Each number is 500 + 50 x the weight over its row's rms, rounded and kept within 0 to 999. Layers, rows and columns count from 0. Numbers have three digits each. The size before them is the row's rms in percent of the matrix's.

# v: layer 5 attention value, 320x320, rms 0.0493, rows 245-255, columns 160-319
# o: layer 5 attention output (transposed), 320x320, rms 0.0495, rows 245-255, columns 160-319
# q: layer 5 attention query, 320x320, rms 0.0672, rows 256-287, columns 160-319
# k: layer 5 attention key, 320x320, rms 0.0579, rows 256-286, columns 160-319
v245 105:548385630504430509574473547521544458417540520648514385511483570530504543565500546486503502507489376460428510533484426485542500487517452501498429474502487501527439534513545491590498483505467615541514453510511416487515486508554591450524482493485544486604498530622577474475536459534479440521531455509580465522515546543517419445556531499525494508533525407603484461584550518406466485548460452627415475474488532547471525464510434600443563444560444472397464454533544422485495418547471511
o245 106:512493496545469564472522562518658506549482521480539499505519502507533528506524483426507520531465444533489536497489449439525404444536534554545485502439493495586491481495531462536444529444505450433468531448485394480526474515490535438466448524439499470492530568531536523453520489533528523462544600428505484499532473560471413425562472540524499609443489486529536443531519553636523483463549433568424453460464493498414487498548510487488479442481438442534483518495542597488507630497539510
v246 112:398532514581511574469380569445467413423555477520481529493508473514452460465578428543458516458525530484469475489510483604461507551480426468605522566482502539532476461539407469480505481474480557543487511391534555426583478509518507568486566520475438529461596477480493464530564472520524455446565565508428520559505473458487531463484482459522534500579509460473382437496441479515620520547549598648517532467496528469499433451533408468561475491573504375486475540524528600483484344500506497
o246 110:496456527495414508509402699493571527457492432509520513492531486639509549543481487414506541548456453554506447416431451474494497470528415461465515554573512540477544484497445487553500490490578455447496505435459525354542534452451418552498489467402497418393616490480449432555402461535393554517519408498462446427496497511412536493511582501602484444529459503486476492569496434482535528549548490547461517538492496531522507449513492459464396562457518518423468438543526584405536521511429513
v247 099:531423456474387473504420473577457517476494506496495582508517498510454537569432542486414491511493565463511512469421485474594481450480423534526432459433508440490519449502515499544477523487452530510572507606510456483474551528469543494474478479440490476530572464432468541536519551532470480546419536568491489430566451544472420582560502548495520449548504487454614499482593547465402516424536493501540459544552559478495501530442520488387494568435564510591535477463495452536509584482498511
o247 105:469471428476563515534493353480479462547431644590491490488467554489510461532525497509538479492484506435484516504561448559460444562551499513559478545458460514455503462544504422472542492405422537558409480572497485541507561463527641479575463561435509535621478465549521566473532549458498400515522657375498502506463488556570518484504484637520546480514542535478446461513499420422491458482483552555497477581496575443602477475460478569581659444551413483574567593443487494449446405476554463
v248 109:576517459490524498506444570525613541522462532503495488541501464505439504515457560398446522434524481538488476469515566488465480467511376523482470463513535527459518478515466534529550420435402481468480570452535555481452521472537508536413424613357498490472441466522530478496427503538406528626443561495493479404514464464515484556475484538541539544568484400643498506499501503513545525491468520470500439433474511468558513478398468500499499585402461455519590523491524466409499565578332511
o248 098:563512432554514465394477533454466445530511535442452475537455468495490466523597537575485478421502561504529586410500417517439407408490477469561499567458501458479413515504429429499452529328499518526457524473519603585489414509488454470511488641412535637456489566443565504530481420488537525509454583452407470485455499482569631446502498537495530567475517409469529528493491441481503508548514528455516553422541477526538466519470504532525554517436534496607537505574550522482497506567450559
v249 102:505377398451595544458412435459485497432446559446524438495473484539501482569396423445456543558512490458508519505411494481488508516586406555486511513537517519522400551525501500546548496385571538582508459492468418574457546461516462563577464495473450475492528494537472560556400535405471497488465514461530478431518486465550485487454456570541485465478549455523461546517508460538505564521482398518452506524535556600577456572563515615593605491419580509589536509500469541425498503607449483
o249 098:485452378507574590435476451515518472467477518495505464407528472498576540581527441556425525493493487423426499559495446579500564570532508487566525531449508481576428469510425470513513507521393469492453505417465557627480428529548564591600482576552557560572469477489548625522422523462539449501516542486489455505552513521444535530526487446492501574475510487470549463504445426569555453509513566453494595495593527519521482527519457596478540441544468521539490570506438420494572396521429412
v250 118:580462529452567488554474514505452526564501533474516545529525479498469496445454447629406479497493513486466565501521454533428473539465474505591445523422493501535494463492564499510511468571417528539592597464508452552367598549526482521454455565441459583431442493474532576446567513447537469522563566438520499542508429498505557564457552471469492498505428538429523514550564446430532500539515585512448468412551495553576566587456511480434532527614545503558482523423405456623500407460431459
o250 112:502515549520523440497453489427488554525485536537527581544561492510502480502461476472507508481530355517532606494482513450444413486414550559523443503465561492553568514456504504498473466342584541424575578501461517464467517476474412480379523521434506503444461530471432526540560559508541502547512540524555514492543476540582479606465475497551486592512448493439520537400581491435440517453510447570526373431530517479677470579504495463425440483467453504478463477391391548448531468557490507
v251 089:427433457501430489460473525476543545466528488411464411521502440474447473433527573519595533448518459522406516491555589474492467424599533488559569497555503466492495539550516432455580614473543440525463479449540520487606553483543467538461533460542578431518449552468509493467519450534496429456432581502593519534494452561462547400506443543507517475577569448425597540542533611510588537410522492480523462521524505483556455439561515537450544453508437523551531572431474510553522484498491457
o251 084:500438542521453551559508457444530505485518545468489472511464487616491444521427463591523497576523560424480511543536456599507467515487478507441545548505491518552551470549508522492514504552441499424420499520504526542561538559483454502485554496379513539469534458502452445543592419509518487509438446550485568524457450513572502495494601463542457494509571516540519450616498490484498432543543485514478535546423503444462391409445449508535532552521624471453459501521462499536235523478495465
v252 106:475453519460616522438457436535427397552411556548481478462519485454490504548507541578529542506495517500507522483536524518540475549503497514538474541468462461525462473517515459441547554532545469535533417618408397570528464451501655525546520576554513485586478564439484530456535555543403426482466498442549532531572559535494480441474454560446600492516382533452501383503496460516497439512481599477481433530497434458613463479479580476485518438580413511489481491389486564505499433503494479
o252 108:535467505453471476515443419544433489494437606487454508534470490536493408559410446585598526532469535515519437493514548530478517513559379605522460449444442530501473514484472598500537496535424456454466487600510497440569390530460459477535535465468471350467529557486463473582506445458487479490534502591534524476480476487494408476553543348593495563426486506516561465514442556567522429503538506514455546525436489464503533524458413516524441465510507446535488422406387483527525483539542481
v253 110:497541572466500418537498561526576585533530606582558554469486455519447478527537508455510441531467530392490555446540531530524458528541482530552499454439414503452453501562476541411496517520500488431554515496507367496566302424517502506453437471506496581493516563523458452480507530415437515613511472473406472517478497540477503496481529580458481435538571427559518511507489542513598515488596481386407553521500424525547532537386533525438526561599510452474542471426490542463495431496483502
o253 110:548603450497482443501499528532485492478479406471494517592466483531505512515502538394459549575489490387608587484535472425516389605557517495518484467410530500533451447485503487426545538459565515452505533612471526587492430559586505514536518451428501512495519454423482627434576380433419503517532485545432510540499540488562647495529510494578541491501506563565498496575511486533611540552515510509496547485535483523505499463440489512466499466545482586474497498468535551498480476527609607
v254 106:517567571483545521460443472559499527501562526480483462515533451493478502538522508441524446505537512528580456503445595527466505549547458550569423582521507483482489478499548492563499533500438550565507517546551468569413555440522503461480507542468502514530495456515655530525570487504555561458459522547485495627501559442483441478435441513558554518491507573525462508549394503422497474502537476538479479521503575481413431480434470580498556440529493432542481588575537448478494425472585498
o254 099:529454505540531576510436592554502531437452523423566456499517536537460568532552504399475530438519448519607463491474496434544557400507423583516499522586511525520450525431516471598425525532517448463499562496547492512463542544438512383496464411415569393512609478510553455493527512437574498465526530514427512532469553551560488486446487544590462452421481467499554463547409578475487508515533419523541474390503491526566469486476559594540485526505428415596512530586460483438487556534459530
v255 097:502406410567534519407490490444548536445562559496477579474491507546458474477492415568560583496572470494493481523444441423465504479440532467461578489480430507497467503501503565439462436464534472563470469439485498463502454559470456504514558530472438608432558504527428449523445447495500450539512474522588518498546573480541553555532549411517505466467434432525436566480531485476487607433547562500520547517461483524539411532453516485542448497565477456492549481544465559391523470510368404
o255 088:425463443526582507427535515449570482497537450509524471588519475499518418516489470541485499566569482442507505509459470496404614555434565456504498436508508507508528487529497533458439507485472565515485486505461496479607482368385470573488536582579457597487487446515475555442482487529493423493472444625455497508597517557428561523473555482433485499497540581520569555555555424460465567539523547457523568593510533518485499438578523525391468445512604586461468478498566558551415432459457496
q256 065:394546465565535486445544510451543436454532517488529473482581529537467522544531474482495460566609575497547428441512484462482511472495440402439529509606504553544444459500381465499479499485423412477532467538510513442482490482557460606495527560433471547490557465468541487468538508541425462500491517477502472502484583559451488511560332463433438526535448502567479571450501561494475580519545577497509517530542535453500481489551446619528479477484488456479492522476454587486466480451489573
k256 070:473566464531535498446540451471526412564486554400558470490539555502453566497468419471500517526483478497550512510464516516530404574510595537556588435515543520517491469521369571528507447467525421585580466436506498499502502497497501548556482474493538567495517409444487594470463373570501534458413465446457531568500470584421507530645381454441498485490578442488453525569395559497552672458538523538474460530498531455569463466545546503392440522440473512616554567446502444515500458490578521
q257 062:474551487476524426496484491454447584451515436562494507497523538564435540566506414482521435473468464431527503535492426510506472636465426443511337539444529509544574467461574544445558542446477492540547432502506386464500591465505558463454574546519486472498441404536580527558492535535417517528576496489462524448475457565518530647498458644536521499548419496458459539499560390480460488492489494542488564565560418497543596470406546448452497554529521527477549456486469506520468437505569496
k257 067:475487562490498411527487492528505562513496583528592442445616489585471479434518435536503448510509448460469520514486487523488520518551481522559474480361536578496529507449467445470479474491486432539528533500473500484499544504458598540536513505445439539511397403439460555532498577432445590445554491577528542600476491526510531580458523432515523504533478535480463556580502465455457488447490565564413617517489469490604453538420496516533520504461461436577558433587486535531502404505511489
q258 069:433513491468489541544491428463530496423502536608467470422475499550524486594527529481471531481544511473513568464424461537629482584441484472505567538528505524534577483499504435545386540458554478428486518546549423583474558500566566378515637407467500369479479401568538623492524494563445473444487549598474483500509482605471483476525505515461556482514483495457486572498549497512492512493493504491413445548471569456481476542420443496474411465531465485523461470573512528565471521484534419
k258 070:521558543385597484501507435516537480421492533505411445445504448567585509529467470526466508571533525542561442531534474525534516458589482439428449519489547476451520539503445429563444485463520457569482501493510516421473476615575554513483505497458426508550542455505501564489441457421495481496502522595464534456488612517399491473485421436469537519543546495546414535548596483524498476433439585425573469556597539477579353522533489546536433535456505526527481427556543430485489469446468527
q259 072:535553485473569490476474522493601470479449501485485457519507451552490542553512482487492545543629522489532592473555532450513484578583546467536546511534538489537529472505407436486519417451529476529404557527516509631515422486544575562501581475432494496493504444559509526453506449542430469430503437488487478439433474546463516486482453497477468530568470481544537551521430464472469481519465458503521448501441489508501514420461482493516434429469492425440562497428539497567480542383466425
k259 074:480590544447595406411423524546536468451519560508465460431537542598589495484544475430503528531494441499522571467540510491484552584518577513541516463482473503508562527515433558445379485499474566563523455483636435411544476520420518513564480452415538509520564465533513551472471401479514497386410527491359511518524548566402550475510389475469538584607527463542490410530532481521514465495428529479566479587470488432524533479559535532443450462420538424467463463501522463560482375507570453
q260 068:537480449528498513356465462502540609475494474532480469475560525503409529460508463517455539444557469523465450526507518546502413372451455457454542488553554470489470509529436496368588432481433434518470492440514601474514525443425494543446488546470529453443514504469508498488493455533468519585598525455530506431466513507487566530470420495456537561525412448539589552437477425504487543524454404481538489418491415552562494467479411519532443516451518571519527511467550513513491524522416435
k260 075:472582517495522456457378522493490508478500496504463491516554544436468538521521430527461534404577380538432532518459533538478496525558564397562529419526438426506374589507466551378480465501440594522466437476538433447505491454418496559491540507532577545486551503478491461436548516572406483498526478514475547500613576532463576550481498545482557559547461464496562548459494513490497485574468455554491508489406429460524456519557496465475380471449479545433526519434454489545508516501490382
q261 056:592476504529572495462400458633447550535445496533467502397562543499546462526523523512437487499423523508409518522623544507504499513456452620487507534514497583518493548589473462549466506451500498565592588491419580451524546508438480446514518507533534499503553550511480527490547551540519574515517501402500500536515459584485501409464446449514552577481482545446576456465497540521459560457441432518480523472493432493516489612482543504446468498473535561605520462467464442512512490641494425
k261 066:477548462478537585516446485576414520497451505510336526505544507512471558540460467531526534437558425544449447433507476435443490531528549530550531501524507482477421492553545454494519493508474556521462454533497512497452505484486517490462470419502548595487595486553546504592476514572453413499522574543474549436545499562400518560431480547496557464484457451481578525474513602461530403540455480523540407517480472548540439467479512534448378486495467528486496515405514487434582548521428378
q262 070:481507491411499418465509542445518440506529457521565566563482538520459512485567471529525447545495490472636478527505423379483510555472468421530341484501533547436520485479503615472547454464448560573470445480478440388502510518451480580501473569462476604500490460566423494410498464503472469556432460525433507569468496441511432563561436550431500472504578440515447546485450528436547482552543517504553516498518509419481516392546526515511560505476520512488493516570494579451495459469495522
k262 075:467528545565456521531530398449573429476509478418667497511447545556557577467505527480528454564480463407554599509418474463595520563424512522588512507474548525426544435476481572438521544554523501441561478457547410519460509549523539543618421518505524602556490514505498485371505494514500499529403547398475441570513465399549559485560478519491481467575546547488433552498497470484448538482514490547500581467501514421458561491409503470403556487525566463547507533566505448447501469564583618
q263 063:555512571538504446513484508494469489482426490531503538492520518543464489433516510525593453528454534537468551530583518434428409592564520513572448523458508436432469517429543506364635579504532583544500510548546541498591422543434476604427565571534471510598456539485471397433477487521509498520460450558503524509403426499512508553497550580536466482504482466432497500468480551461515478454463445520606596534539448407581493458437573470510530444519439540513558545554480519480562460578488397
k263 064:473569603549436499510501498464526520462494517585414548450471549506441506465513495516526484499524440461446504435500474541427427600569561482609458478434522439506495460507523482369542551520501608457490449502561479483538448471463475478448446445520549520495485526571494410498509525475471487536513519524471517486500381550446578530448477609429521419605525458432581513443454558437463379553553573524544425449499486525461550451424564461477499427535505475444485487459553490479565599441462386
q264 069:409502415534482495507490416486507568431563510487492484568482474500502562478545485468619561507561581521509517474478507459391537410548533435436587455537423398427464425467463553383545588545554453559448404552482565531543389554468491585494565487467510517562507527437381494470474527542504370501514518617503510466482517471517482509501482534468471489510525442433512538473410490481537499463499642442507475584451550457509473468504453467499494474459461525460488506573542516548497514403439393
k264 076:461514513455590402519540467421522476489566455488433498498444509476519571477567430411536519588546568569582495420488578570447499497509619464455580404488419477496480480589386636441519546558576469600470477525531465497520486524452442581490530535479484418496454509456295535403494504483492534479468468629530531518533566479458492547524469401396458536586529488469554494508492537519451532487564608550506457483458497506492457495478534447501441460551510556469572412455468425549503531522391519
q265 069:565559490491489567574468526525525525452395522508532496435528477474552497422420537504465511400397508503445554502541538519479519509489471669638468563490539526522521527528522506533507507479462533502496517418508611555461544470506540568459586523578497491463517521510470560503526447526389546477523469480561495339465463539509482379590617455603499504528423479526489431497485410503626412404481431516402456485397469512453580556554513474438493402498500487521480488459436359483500559550416519
k265 073:470460369473539523549440517560444549509478519553365425510592484591522521455465549509537505447475612570481379540472439516457513459439514524516464531478414510507547525529564501565422468484560520493367555552559491431457516476540483462481523439461540584507600484573523452595432491493527480363533486583532554385540489500451482441514527492527539509655507421516510415542562491515440420535443443505549530575436490501390495459515461511461581462540458486471406478547467483467484529478487470
q266 059:560472488407573397500487433530342560583599460483495506465457410466513545550494474461533434515473510511562431561491451504513529486502514489453487437474448513442494413467630600478487526591476509541477493541437539468549497506384465463534504570545489544503505487474397453546464610464578502551460454526453536557560533477573513532541513523500565472447528542518487433471499577464516530510498571505554517472485544467573463495526531531432566556530512591524484472614545531383537407506602494
k266 066:515428514477459529511524399429498572518490404487514537437453421448521543656442505436500451499532486404550520482486487428452554486476441468520536502561469438402411436509477522445570509568502504461505458485438565570537573485447499550474442541527453483499479509520405377501464529550418514569537508521520489531500548428575568591458613582476504415392473500557470540415538630466534494532532521518467443470543598569518426502448552409506461449542546601464533497542570478356530499632457568
q267 054:458521506553396497537486380525466543442560520532578537515485538534515590525512514556421495377501597585451493501447547466461496483523474573464566497544495515459556473537446526552488468480418490483450396553518529469462420497478469475500522482570487389438573551402598456493523474562387509490434587513507477529536445533485500453444459544579432553476530540510522439506467492601450495591557530441516499488504488498460482479516487470566477576488391428440437552416559520510488563569535562
k267 057:472472484524480511504567499479492535536488465458561521547501497458484463422608460416471518467455525524484458464513544535549478548502507529549532511493451491468591470424458528522526515458536444590491436427488596512557462531534506415495457457527452469544429467382532511569581532522514631450529513486535508477535433464588486458450526518507510533397520526480494418512417430565567532451508501510475555516451483514493542553530462425581527474450452456499553490582490524587449500497507531
q268 070:449457374544540602575535406500605495570496484544429433495508493523494484522549475472486529533604471432496503477475471637470526520418509473436454494587487580487440568517476395519528540473543440591498541409465499518467608556518530481499498515435523414466457392573413554461482491449496515473593491491494484487533591496469465550427563472461538589500459462500521540553477440553442557519415480500454447568502526475468527500548477500444425454506530495540434547534443462616477509465517459
k268 076:508511424435518514524425468519543398444504531441384494466542495580617495471472463586504492523538461559535559446534501466483504515596470555492479415536503493500472600523450474540464544515526464548534577484496419533434452577537561566537574555438474441454478408457432561445441468546489450478571429559412457482555582532425507555452508419531453537495546596549519594473567450452487527476383521416491466540507573472555443530550509594408432481414524551503517487517411478536527504463429535
q269 065:488472458481508602453470422471513489502465395565476491517556560540483507457529374555582539520424447472517491434499434489434425564474599489527458479578473445529518563460488463423555433544489502586507448519531535482418525533406459606479528431524510548439528426539503443420492465570497501531497578503531512584524420500477553609513546541476498497587525506444435541512545470494415558480466460580528513544583400502504473482501553386563566485502402467537534501504442511568503484588546437
k269 071:499498495539502515506428545543501484461535583509541539562524558497468491388480399593545559508493466475450537616506476478410461599532576592537511418519536513580535514489484424425560484475419528551491538556507503446450477492526474532543507488520591522442465521512504572500489516541495474513552628558496471539515507482501454528460446545518496542649535540514490517575518429495463427553552526519520497496503438490493477549555535494585534509445527409522518519451465464541508524434475428
q270 067:461535466486444556519537471631570396451576456498479496509514467474450511489517576543488429486385472482571448504443476496561444461494411465483517491542514540560506515523436501432411433540460403483459501438548504408504497460500433429507566496519522464514520497521466510501467436591394543534557552477541469478514461454457488504618492478485435440559576435548486481512551460543541514511574514524586422537548526415552603424513481513478501502470491476455391500460497526505494650515556608
k270 073:450519464568461559529422479485483485485518561526487452490549558506436491469508587580549492473474500500591537560461515496505491482490583467531503499502531429562581544434426508501487500472493430563571417441544457458552462515503522457545561446547470511615469403448472449521488407533492460518491455480505499414575535525480487506524432465541588510610493438440420529477494393554485524502541473407435469615455457470493533500521478492496502477423511493580422531571540496523484532643559507
q271 069:561508498520539437600510529563482427581474497454464517523473514489554510559496493459509483578418464505482535502543482534463477576503467492479395486488465513501433412506539451598536536448470541513509496560427483515575494529525517448476415561533533514539444547504471491501439564460549491434461408489469499436456509449547511543451558553601518497391447496506495449534456523485456519484450542554516514580548427458512540398459516535505499517513514459528487590508461502510501405464599446
k271 072:502439556497431534533532493480518520572495525530483592436515465537546411496527539451539473565452487456467505476540498374492486532470401499528498512480505596506449445489507465563519509470473486416498513533447401529518506538552556452532480509545498447480423514493512553484493617480472571457539444511468479520418402515550456518425561563552481470428492579434570550427488453412528533503473520486432548497473548519506613487452521569529611545498472485496468501578496573413534497500502509
q272 067:506502520449570485472547486469429505521497567439476441492543498490506540565534517482516559468514453423508424519561469473418562572512590562433523514517487449566523507483544506445498419493444550494489441575487523479448438539564463526496459422543437573530487514523482589546496556553575481509566553465466535562512466570542528428438425533545550549393390468485441420451588507468460536535471511474419554456631438552423566566524525583585530435488489616469540450490508544466495479467451524
k272 070:420520473474547490473584543595429534555512491483510492472439428491522559528480431443535547473479532447472557454537519479393473509494537490508542452531425496565428535446545492438512476507507604430446460586495479525409443433536473520414453420482512621432544516575443581544515590453540488480491479503551516586471509469594510495530439490533414467469461545502496462432519428456581514518547495605413541453494498522475553507539536535555537459488524485470538473492560532451493523462499579
q273 069:532511527433454505418467605516550505529502535519504497547503500501488513408502512618547505467547438474432490529506441482493488511567552563415510559478594513569586549440501537620401448564456474536460576481557572544469466521480493544531517496492511530389487594584555463519556492466502634511522505502487485589466510434470424535372484542544440454591588587436571496550561478559439426518476488537604476493457498469451501519528542472566539510509506456419501466493535493585473492506462518
k273 071:512516472515512459378416483571523575520447411537571503582554474504447561434512548593549472490503484410439609513499485492506535497505574524492397463511576477561526468471624486516524490591387491435432454472529615499521503467518495498464504453482618528472526544550523490624509522529481494516478474466493496534471512433453437488325540479567483525452524562518506531487539462574465468481507526514615435535525480446509540413487581488498502561470397447551464503514513505511563424586522560
q274 068:549436538457537445503404482483495525516426447482597420517445485515466570500501485546482512396546507504463510537523558474621537570485536505574529522455521502561585531493560485566436487472487490624433524489495487680482493469536532515637520546477508529499459523541518405581518409487420512460432452494453488431545556532493521417510472554557528441484504533559506443494516468597431438488525446552595438473446473520547432465477585527448400563581409498475494501469481436480509468487518560
k274 074:538384528504488523475425508508512557446417464481548536416556536590538462468478495521426426556501431464424615438496504429521500524508440527580486474400523498541461541486529473485388524580509582545517530482492556465634487542454500509538408524432453515525573527528506447509487563524465517423498460507513572451558492447549524404429591478537473487466479510513452426420565560460542556470506564499534497587520588520542512488531538487458437501485502453486401541508579535462479406529491505
q275 073:494530528540578515598468455691446399495485523461507481516488474480538523443501595507517459427398550557541510474542580523450512505456491596544473486540435536514564449492614515497514558531508521543513500451538534503549522513500515470474631544511518537495519480546424509507506514524487415514448529517476533432486486570526561409566553454621453451413451485539478401465460494555560422416568542518541421497427488478512567488462503537476460460508445551572462548552432458490512623529463492
k275 079:451485524541501559556551510575429477583501555587373542478533533471493512458498588535599480494536570564440412461498458430428495458542632562550456409512478519555532478492516500534471529505564534530475547515468488452526450547516488455456500504489477447537574489472511504549457521522514380375460466557469572437558519473510495481504515482498514427512475500476503512430510452528497440483487541436527443557518551499499539434504491491450472459479487545604412442523514469375495565589397509
q276 065:473493449451516448519510515462451608526515467469487531553490432473454434555431477457505523490550503431511490550553585588539566416512500413523377552448467395418464459510624463521594588474505546477530506533401522556629543440543564489441450506516519517546465584478441600559476595414566461497545497492472546455481516483569436459515535465579565494470408437497554519458502490470555487457516452425483498517510486551493511461428535525381500436538507495485581503543501435482494441403498440
k276 064:501476441430545437557497515452471593543523512503502495426437395554433402581562530465447474593533580385531433604516490486407536435494419376446460555411471554424410562547504514557560514463540471516531593543424469517514491483517407559502509623496472441442484534461475550477520599369494544477521453544553483500453402487517538518488490461568522534543430454514553589474527559549510529521450481525467508576490490582517498511452419492506554495565496514451567500561523587451503503411499598
q277 053:495462472562451486516513446385569486520511518569541494437476528487460534485579441451512492451578546513510428534491545469458554551487551513501484586455517499467448495455504450421543502494520598538470529503490500415503493457453539501429539579469382493470499465497388534449415536511404478547564468508480537537477539542514421437512528536493606599440452455552515405413545479509503488520547531459448494445595518545427476596537521579514489417522440565525585512594554501432501565520385478
k277 060:506586463420513537517553405411512511481439439527414505488523506498499558546466455476532487450544493570481461383455457510515507524590550502572478451502426410456479571465514502468460470568596571467466471475487484450448450480421466501474417469402434582446636434520497499536432534508501504494448461512466493528562550480464523551512472501409450426528541495566483517501567553439456489495442531464498459507545562497446428512488523538411404472523491510512531521484586411393582559526414538
q278 064:530460521520501506466469532533531369580519514414457468566499433462471538558578500444569537564558541527522459457491549383459543450546599433417651435481436518500360456495455529478422453499566496483468508581440529504501371531542507588565408464482456549516522568459405491436448518464616444493437441580516456626494585404504441391532467412461447495476576460544491505526417579453499570538449574472593479476596557475452398489514494533533461503454462487476480534537512512476525534438473488
k278 067:577507528541575511498559434435537467473550471427481545423380532449565508498448517387557514556479509499599584415516517395459455536479518468474577469574500523521502517488524581480465577517550568520568393519507413578534476462468411461504426483536527480494495522523453476428498498574598493541412522412419468541505517470530493427578438552463420436457508515533425416408503560424532548537565522471532459482495541514428557449504535520444486486543565501463454559386513464438540518504513502
q279 057:473541442574445517525586412516455518521548519498481548559481482553481513448481487514504546501456410548524445480486530571380540450447529441436512370491553445408470495539459574507489516557473507479537456406496505410470491461469470508524445505527518429502415516514479478473490405483588548508508515489541491556538545380505537514506572463542515560474463496464483419549522475523510535512512491399528573483542496488421537497535506407525543542475486541365430520492541512467498488477414530
k279 059:510512521525433450505568473491517530519527515544625483565427466447518379469569532516513492526538555548547478501513521582515504513466523490481542494581432532498543506439474529503514535463540492498472584504470497582528498466569558455510563607593453466500399520471459454488525519515568562487536518441504471516464538487609506422429554496536463569325486513536437502532435388488456533544499484442430550440420501533436634520466445439482589494510472525451489455583470518531446567495465592
q280 069:542516451557441443536560491407530514516416587505585483476508503566547510521496497473493531415544577502431484562468510552484470587522448575494456576435489484486477477498505438403605516491486590427475494531523522542508419433552469413455560479600483471538504562483577544468462491530414495556536537507484549432412453641506468468495540539532535584467459489539551502403593462557554421437525487391488530500558431561563556563437523490483477506570463472544612484555440521457503567523448499
k280 074:518498542442536479515553501528479541533429585627463502526525469551477518465491440458482491460534548497450446511500539589486489537600470452500432510408396449447475546519488531513482464517571570399437414425480503408494515473487422416427493447489527542472607512534571538525413532385440598512483455527480572426432559533400532520444514496412538463594567500514550529597533497564445487437471445404516493553539491551441476534467539504548469532483453479544502444492556467455525542436460516
q281 066:464526485577472575538541533543602445475488510570421425498544510490487435534506505515588573560558550531439502493502540493473459466531520415377589541520446457575389415513468375413518480481482438410468522547492548597533450533585500468461504457563568474527511574498503517484486532521564486505553592576536454517420496516454484520490485454518485505585510436488557587534511452581516543457478512466539516523520534505517475457420409518528448430536465431522548496574516503570532570459468429
k281 070:519546553504596513525509531537491496496492547628334508449517533441482472474523457517548531505538520531510470451522534489456441498525572399479501415477451492556450489580498507507500415463487516500537391524549482545483451485471389451407513457497536476421468465569472500436459466431481486564483446590495490479524492567353478554524399458449496499650515445490528550505464538502532493492565539476495410513507477565503433431499557565581442513513477508500469535475505483542607540446475410
q282 068:499485578531464521493560501489480424455569539414512462481433503524494487549565499515484511476462436548566445501458450410540407557553523477458517451405449466541497543469555468428451485512512515430441525574541327458465491505478479447523503527490522498455506505509498574454507476563547410544494564560531540573507485492518567591539469523466539508396571530533464534413561507515506543541537510493568502496503416548509547480468475520607511596622457606533491528470504565418507522497516526
k282 074:502427646555460530493611514451488468497497522500629484420444541434624495569414441512526527446440459530467528507455537518593436480506539488465464537463509452530488529481529477389462511460531477416559437519471518483449506504430493450431482536498515575539503506453470531489562550497494486603534483449505522521469532375563440478497506565450476428531472585552465546406569429489557622438598459542471498490529477548439554515512531514618449551515598452500476463523442473471510511498451569
q283 060:537486505512526526539396537638480474558542540518462587471452516557566472402553511484502529532383514490502590449564493481499455513559533502563425436486404507517531490540522560486512544526511547556507546529552556497488418575428504545498550505429566558539581480487391514408484512426555442484508525559532508545444457560548541485515527485441448446474569509457503472538444587424535412397503564501543497526421525480652573540453534384493530556543528526504543507431491538496515489497533349
k283 064:494480528570500499555463523521511509521522570517381574496481566460504550501521493511485582489564500528446430470477488492482490563521556498398447501546519461528523404619514464460543520510500470464443527547501573533492460507473465517489496474508531474556555512484441468527484494491470365490509632551474525440467501552458495547440501523503540495551465491423503524569478547479454416497561539531575386463459465565552471549505495444506428541540510575430472447405487442486518489505401400
q284 072:474508508497571491555519448540451453463544484443418548468504462484508515635635494402491479540493454467585389487446408445559425527543517372391478447582432537518439424538463557431483476438517442566467409622572442475455481512460525509529411486442489396537518523504541522504568619502553462467540516547450442654531516479464604518521534515467538469499503493464526447444464584529494537520515538504553539583556436475472465460468471519554453555509488488405505525471582509516493389484540547
k284 079:513436536518523494534507450509489476483515510466511524492447486434524525501486537445522549443467492405602549489542555433470455550485494522488541497564481501427546482510511408386467545424528477555556390500465539592554498455519530527482531469506518521510441474510485487467552573496454419465500453423464505527455477515553509485535472531476435454479529473470475489493477508539596441442561534562484428522470452541551482489504570543513427559507477460456514535465534526522528405442483448
q285 049:488536511463559479564582474479494541477443546527567481468504471480466501479548542477526495492500542467523468518544456449464528555518520531456447548518559457517453474426620530321553542569486539441475475473522601472553505517529496504360529564489457528541451508483441450505493591522463509605585454519504517488460449448520525562456478557446526505473373456502553441487593484552542502486476486519473486471517431532531529514542504597483527476476434630485557575595537518457494565524394513
k285 056:449548497446516476489571468447513514513503445558428523481541510478472567567481460512547474440535510514443505434481480472422488521514549483505509439476495470527435489490533494411510463584477595408471436463516477464451490464481482505396446474500528544481632413586485453531445499488446425498412389511498544537596514502478547580514493476403441417556535485544571532475560519506499410513446537552547482496505503530513446485486542541427440516531465524482499500498552424382536536576474518
q286 072:548521567410433477510534521540500486598567522387502468493488354559511451597498590436477504463513494497544523501508555514565507553604510465513533505480469459541508494517507480515414508547455528427470536490527491496476439449547514471526487442493468455529525617475497584520511480458614538504619529544430525514472530402510458442568550504497458506503509540588532472521497490532550470509540533458563482432588559485482507546540575495483505525536501513388491539462548454460516472500497527
k286 078:542433479512596416542480475443503571521550506521493480431486360547495449588503529477443528474443560427583551554484482543461473494545454413393467588486508470479556538480490524525508542511485471420548426446570610519494501458488447516442498532482414538538461425519499537495461486426547531575526471463508520441389447467544540497531503559550477487514431403527414408458562522560456516506485421510488447554573500586481530476491503510529466541523516466431451540528521518455509449525524512
q287 061:569518506410560449557422508552483577485452535519567515405487529587601485463510522555448496498466468460490571509589523410574475499582404583500392530475541508490559548523527547452467549391459487484467524488487560535502477574455487575492518599486481520508511474458497591530544505543442497482504511537535547429445455507533510463471504513490417467462472480537566540458518525515540431446495433461511469497343539536547599544537521556390526579523566553497480547504516471458502526570490468